config.toml
n_layer = 26
head_dim = 64
d_mlp = 384
vocab_size = 2241
norm_eps = 1e-05
init_std_qkv = 0.0218
beta1 = 0.95
decay_shape = "linear"
doc_mask = true
Each number is 128 + 32 x the weight over its row's rms, rounded and kept within 0 to 255. Layers, rows and columns count from 0. Numbers have three digits each. The size before them is the row's rms in percent of the matrix's.

# down: layer 14 MLP down (transposed), 384x128, rms 0.158, rows 175-199, columns 0-127
# up: layer 14 MLP up, 384x128, rms 0.16, rows 176-199, columns 0-127
down175 098:157118172100141086179197175084144135117168096085153161149167106199155026151147100091169101150134118082157134156138118160165107141126164148088109169084104125123115113138114166191098091155142142122120154130065126145161119084156141095160162119193107103152088112146139134186156109158162157175064067083182101114130125124131146173119139176161126153173082094136114139101090122127137120124136
up176 106:121117078137134149114148176091129133160154128142078095121097083126137090123131139114157168155107104118136120122148152107121057146109183158110154124137090152086086078079088166098188137198170127124085152160128124150159107087121146091149072147147044084099122149155154139107169133170107131091135176162179166104189092139098114161144131148095137120119057101147083064187190088157139108143161
down176 112:125121101181130152135104152130131119120075102170105113166117138178110120106067148131118117099152144161108168110102098086137171129122108087106110079113089109175113100170136129201121149185138145096156160144143162118101153103169081161073131156086153147149109137143101119145128136154116154137143155095129072196094128047177115177133040122140155145132134072130208084095188160181084148137082
up177 098:115095182139095096159169116086107115101136092200071165106195158095146117115079088152148148112108140110121145074069139101108067114182128167162155136115131173114117111146147164127087159123126174100115136136155169142107120163176089102125103058107094174098153077106079170075082137110150098138093139108115119134118146118132151201085099171121164082151133120152102152162141129173114053078114
down177 105:161132104064136177075097105144137148116088116145173205158101131183105143140110180121112123089152093156140142147101114154146167111168116107122089119065144128103183087168155145130192193133131174112063169073113109106185127129116149124143158148141140121118064147108159156171105103099119187129079129151117122136200105090166099116119098133155159115131156065124189125078158146089105077095110
up178 108:124170099112119162103162113172132082091158096156078169159177156134089140126083186113213170155148118136153092127128139107150193119117131102133110139087116104167113187115162133139161173110099151101104062127078095098174076131123115120109135171139071130163151120099147121150113139138115166144080174156115102064136059123112114079170139111139122127082105127177155137109177154170069178100067
down178 095:125167159162132148190054135073159136111050098136152182207089058115137148128154173101127158135100139127173140094111051111146151124113165142144134112160144157117137141110185138145128142157141145079161102054156131128131103105159150076118178120134091080101104158149049102190135155127119115156164123095092136105122134150065187096085104135104169117146116147127110149085101160109162098113128
up179 104:143186111137150194154155062087140160127152095103164171139154137123113167124202114115190161112159136106110109141167121121136131149101109091125176124148135160173114136133130135108094150089090144090122099176149111109167092063145096158134141103169122089100107155147125095159166235132139114077120212144109111140208119146134091175142141077137132163146112125071125095079117110145129175081091
down179 106:146101037159132175115089156126092146131145128062059106151143099093101153115156119163111122112179146136110118137112110145088105063099116167125094168198095087147148109163124118104170138146079148173142132092110145111127121150129126129117158187161079097153150165120065102132163029097137148144065160068116134088123173125098074102161123177197118140082126126145125132149107173158121138136137
up180 094:124132130066152087118088143111126105137132089148201129148092127078079138110199103142127120142158058148091150120129122135148034170152105100179169162104129107115100136165060106144153128091112089162178183132130139169114116087055140158087128140099128130118133161187132126148103133136091156087101164082168087204113108115122140162203102117099096096120127122099111157150136169171110133146172
down180 096:136145101141100095076164120085115144157120130044107171122122153145107076062170122153124108089153092124154208144142162106156127141161181141129128173066155103051135126110136122123118130116167143115130148128082147202099077132131187143172126075089125110162151118151167134142177153113177124182132118204150102137229120125146107144170161130132177155147123158104132125089174110098119149121134
up181 107:170121135130060107140082173131121038200145166091163105155171160116096099115135144088135182134197148155145118090175152126164098085144105165130133122084125127164193174170152139122107118111100137217136100134118139153088129100135142101148127136118100113117101104187166139100136116156129171136136116144059107073085147110178112090170157163187176157153152128111112083143151101172168098118133
down181 102:150126141121169087051092122101136102146161134075190128144161135148165103082133103072163163098128131147149174168117126154088113126129077122185124060190176131104126182120112189101107051117152127112150170137089125128126150155054089092099153161109130117043130120102128126060148149114130118147130032151099096149117110101134137124152101161110122131118131114179099121098107121140079083153102
up182 098:139111155085142120122154121072131129168109113161126046133060119132158188148109110193127125120155105174148096109145143113157146144152099171064219173140112154136122085159063150125168134114131110139236127116062134154093132145116148128153074125140154157130124083181110129164144163153205154110097128167107124133103079079134095175146129117131145169151149061117151139134138163133089118130109
down182 092:162137102092123085119166141193096121088205097091149183118123145132160075118119168161153131084103132123141182127134087107135099122083152125178090108088125131143090144101149070150158130110072148069062050157134103103140193085143129145155097122131124103115110144082102153150116125134126136108154129145125080173035101154120110163128140172098062152088108161130070203141115141143121142106150
up183 104:167137158027127124091091142077120069114125137103121145143109126125062073148170146053165084121106142140075111166193149140146136142137154128129158148133114154098136179112134072130120116194107108078090133141135142122167131124122111142122170083124062159109159172091116122050145173145118126127131150081112147111087118180055117139063131122187069117135124196136092145152119129114125106150124
down183 093:161113084212126135129153092146091124189118138105145132142158135092141119157153068097133062215145150133106098151058108159121155110122124100133150091168119134111071179137102124111094142101139175160098203200096153114086054103127098161187123101091112089080137110127153105144144088119125140155091125128103129091086152126104116121126132121152133231154122160121115135145162139161183144094137
up184 102:096140081105147167127135144130182160143090102157158163124127160191214193153075194123098202149089171158158099143058129120142134111189102149109117161108119149072122141086084134137113231134076145120119148151160125133178164145141120145107065164135108111127095133108133153095117155185149144116161116065130088131088124125115168136118141171118096082114153098098128132147130141090121133084149
down184 100:207170175140157110151078139159142121088133135138137133108115098097129071092173127150157087150132097113144162195165140113079087168108146117144170039070114128117100079127075173152105127129142147124166129119042089187074136146166137151098140022142141141152121105113112122129132171145109109171063090193116118151109139160111140120120146123099117126167134140065117144110127104132090151150142
up185 090:116103134129147087159191179149104110139117142176214091148169171117143141152089161112130127144126130125089105183141106159122127129102130078140189145170132081147115132129038035149174102119131136136137143184120141114146148175086103137127145075097165108143103150033130172154095137162148162169142169125080183106134115154152113141136159108140102142120098148068124086119146098106081128063123
down185 085:130145118126120115132083148106183098134093137137136092108155167151103182153124126173154174156125106118121085146110067153182096135103080092155133066076180213092124151113160112129114139086205057156093197139119188134128096142142139149119097125103079155165111152144150074098144146146111170132145143046089086094102194132131099110146104175112156151108179094135157131117134150122154083144124
up186 119:150113111106131120103151101085172101106180089099158110136098107149165111155162141148167160106120124099110116092130139102116097148132101122162138119090126135120120105045142132131081093193112095068079088148114124134138081169117082125106170142075120185147215198138163166121098181095104095077130199078176110140143172139147087138107175152116161112098154163127130086108106158106166150050136
down186 120:147186162067129127189131117099125058118090106150099171105091140138145162165099062107098143104169143105133129122167120147157154110103094110153053140119157069127133124103132119101121147115134116136114142088099115131106150125160125095084087150123154187234079152164120078164118144106155076151088150145167085125111075159126146140163110106143155080094076154069118090105096119159112118204088
up187 115:100181170142159136118097151093142099197118118111161140123180104147186123093100128105127131188134106064083113117143160118150113126159164161127150098116088147113223069107170129133133180147109180087127111131130146051177089166171167138107071115115106102075141157117093129134113198170088132133166085140110162151143149119094132127141194177105132179079152138165067166133127125111104136129124
down187 118:135102120124065123125059093149160114050178115153148185148109135126151139137128103127106101158084183118110112162129157085160162160145095109160117104137026121121146082154090076117132109153133115140056145124071153134133104103143057120119125138071094140066100144148114080080094113136164160143156101065093086135101132136172109084124096168112108137109182182109107118092115140083116166104161
up188 104:127101129092100114151165168156173096135148143117146125150164110090146182183166104146184090143138137177155128128126099136085085135150152146113212169045106119069151152137085093126148137130138145120083128150062118176171122095111172101164053075131107103118131099073136092124122111143157094158133151155152127166075122119105130119195132120089130159120072108099137094153112145170204060106120
down188 113:122168098063118067150163105109133135136156075091100107125141066064157097159135156132151129164132109106095141158128089153141165095108130154095188095090140120075160130106116090165121119125128103127077110125108131168099125162162171165117135127157127105118142126204131174146117161100148136109169115144130089047139134178094057117118079174103185192067159107121055103114090126169135152166165
up189 104:109137102170173116099122046124169150108160127128179052137115097124171206155091116128155103161149071170090144111104141195184075092119147162093157139087123111122093123100103117127152161105115169101123154167088181138191177168129157117126110120121172100101105118066127115114129127146136117187196120160126121123143151131132173154128074182113129097128129112108162152134131137115115031140179
down189 099:106159205122119139212159054170148127094110087128152115127154074163120119099110152130148112150097168141136138174131063142155134156104158076145124086099099114192110133151182074193127160137200079154182136112125106193104143158178122200111184152132138145154151112163134156098146122111109152120108184138162126148124155109124090150128127179094148162123084160161174117142097142120073130130116
up190 093:174149070097151092101118148164138073106148174122152131144127151086090134148137098198102130107123078153106117099090090109074072104115089127149153098126101129147141133172142123165135073120179144111094027093097136143099115137115189094079165138094158162152165134100143164124087114127145097119134139144142108102116195124118180039209158114129163136116091150130156100126133092155141185083098
down190 091:092058131153089103100132124085084117132138093166118136110130112155117155102104124127139103130175130102129144114164159103116082145180151090156202103135110118097127180137139163095081133127118110132084138146160173061105109121127113108175110193181177118084161137193086190142132129120114113105074119122120149195161120187141097112185197154102086134112115080077152123099081091078175167145099
up191 096:130150145081159081161120102140123183187089163166136180144140116101142122083150081119080110077112101131105148109059145069135131107193149110155114087148150162086155161105091139157120142139092109107105111112054084153146133120119167074128149123061058112101165090110150175116187137109127124166133117137127072154102151213159124174111131088131147116119069118151087145105134124111072137085084
down191 127:092098120176088213103141127144128087094179122097122094090110116135060121164056183130138137150112156142139141117187108199154122156064109139100134158133118068123117111148173091094117098108182149147163130136184136083118142128120103194127101142157205118128094147143102086117065106130134131127079153118100160104165131048093144106095145186150122105090141126112159095134112122137157127167189
up192 097:125067164197177145087092160110165096155098149136166177139123158112113165172093134177170149162133113123152092071102124117114140097111106092164117151088059078122138132165115105155095132103086185091118112132092179080180146111102174085129120066123085147100120148124141121152153165125173116151128150107054109141106096112116114185190095119111130106109166160163137079102136153120043102164139
down192 104:082116163096129195164111144118148127104107112139143157104148116024069151109093141105114069147098078161085165153107138152124127117190152133138136104163139115166130115145145092204148137120120109132106040078146114117174066150097107143128078143147171178151085100078054138106059127082079103171112143123109168141119153134144127080105129115128122133166096141150093179163146095124154110152116
up193 085:104149133141162121173130144142134152141122155097128168082116195144128158139128137119176164075173170125111157121109170137132122062112140083095157181147143164142166149128141164138115081142133082065117081072167053150122097049097107208110128139105157093135140146177138086160108117077079131076115158100132107126101126087113062155095144113098045162141104111123100134183110125141121140165088
down193 072:146103143110059177130076119153090083133180114110124127171081111082056115138133137138141140122072138092140062117143192117186196212227090116085186063168161101217151115097129160115110100140168132144127103119146115093137103124120152128107129072116087114157141166142071163122127128137147139145142156102179127157140139145143140152176110162120105150151117116108115111105130117131148119131165
up194 088:160093078093183128139149146148118125173114109142081127079151135174146114113166151169116169156088123122150122159125154080146143152135137111144114155113186121109165076196115138077116153110195080098129106096171198158135106065158027107125127129107112164147164178152161136136161142113111108157132133138138100151125087086112159131174106150116128134147125137076080182148183127167159078133039
down194 090:078127125119102166091087113132139127140129150071134163105057115072057119157165177160140122118078151141143108169176170119106101147145086152104143081114104159141104149113133139172135146191084131156116177079098160142163197132117117123109186139088142136060102154133207118127075156155098094126125139083093156145095134128131136064150130140127121106137166084137125098180081113047136170084127
up195 104:176173110142090097160138157103126126145119125068185109164111136140112120092200098125136141127139165129101122134120145063143138129133202132152115167128127168154164076119161139115051157179090150135130147147153140130152130117173063113110125127103131123115053115148201093114116137113105138054164071171155137079154142127093170098141120148159173117132088064134199052159152118140110077112158
down195 095:108144099154123101176158092105101148153072112132133120130183110124152100083144118131088154141147086135157171179115062154198099161130132117129156163084096107161146135189136158084096144119126144120093131177122144136099104130105195091151043084109128074119158133126190170130135066077142188154105082094136160139098188101075090088101156182148093134129114110156102072097102157152112113144124
up196 089:162171133208099099141125118162083158102104136154112147161173109120124141133131129098198143136155110194120126067052086100147157121120138167093134059116127104160100187048137161110143147140135066096148178137121128074110140117109104120080114101107171129108141102120137092139185104121085077130108179112130205188131086103135151132132119169144147190118105134150125088094159138125120075079153
down196 086:071114146150155143126132128172140143173178109149141111094111079197161135149102128134063105134168135145168124170133174098119102198099090160156069095153102147164157123158190121135205157154112116157135160120124105108115158093136098160184153135126094152132097107151122138144087118128098120138197113165107163115077201130057175115156138086160124059152114162191119099129121135162109183092143
up197 114:098114090085165089098143118076151133141130120114127172089149133151101179136130140112136148123151164129158109155152081104143122139131178183188161107061116132175113082069098118165172152112102131089080145089085135147128146132173098120163154097135169155061150181104087071091121144138065109077149078153143091082140181136217108148117125133139153103109150101186117190162130151114163153101099
down197 114:088091172142106129172093115126166113137165160120140143106167071083133099084159127081100130210095113085117124165188154125119129141094131097085117147122125140156119217113120137128136101187151159129131167092122132144079122153150182161144065116082174173147137117110180121100145133086141086159132075117136141119100120147082044086094070056106172206107147129171143122137146128122140132131111
up198 096:111131143084110145145125060150101073191101127162181149090092124073149187092132112159082146181125130133168093115102128069153167089112127122134147101093142102163177150118132086120142176154172182140123109146062152121184111140128138118143117155171125186068118121090185125155171172064165156053118104163115107113162124074121100117158111168079192119115174110128136123158157119141121158102119
down198 097:174171127124126051123129114118099130098158133153100106120125147077182068141089071135061118112120137126145106136152150115158095139052145099202161111111129112157118164109099160135152132115091051123136113044173160140147145144090126110136141142123147140124099167140086077111139139129109115128048159115095078110123090114162117107106096081138068108117115125176079171116169097176160065150187
up199 096:182218145084112092139057141111118138167137208123099146102072104089192137124145159094156146137144111155109163072100154143130159146121139139187097141077171142138087125153188114107117125115062121100120093107132095107101111197144136145191162101106093130179134148136133122106157121152088070136122097138136119100118098062084143130113114146123165062124103160122099165124099119052127181144123
down199 088:121083123149130177113084144131077092110100080127159151123070047089035169064093135123148141176066119048109069141171152134149143137129156055179121100106117106135103119105126144112103143090134136144166131078154147119159135091118084149109113095144103128097134181193086165077096145093116150139113127109118140171139176137161138180160144116126124111123178141152110119105205135093118127107127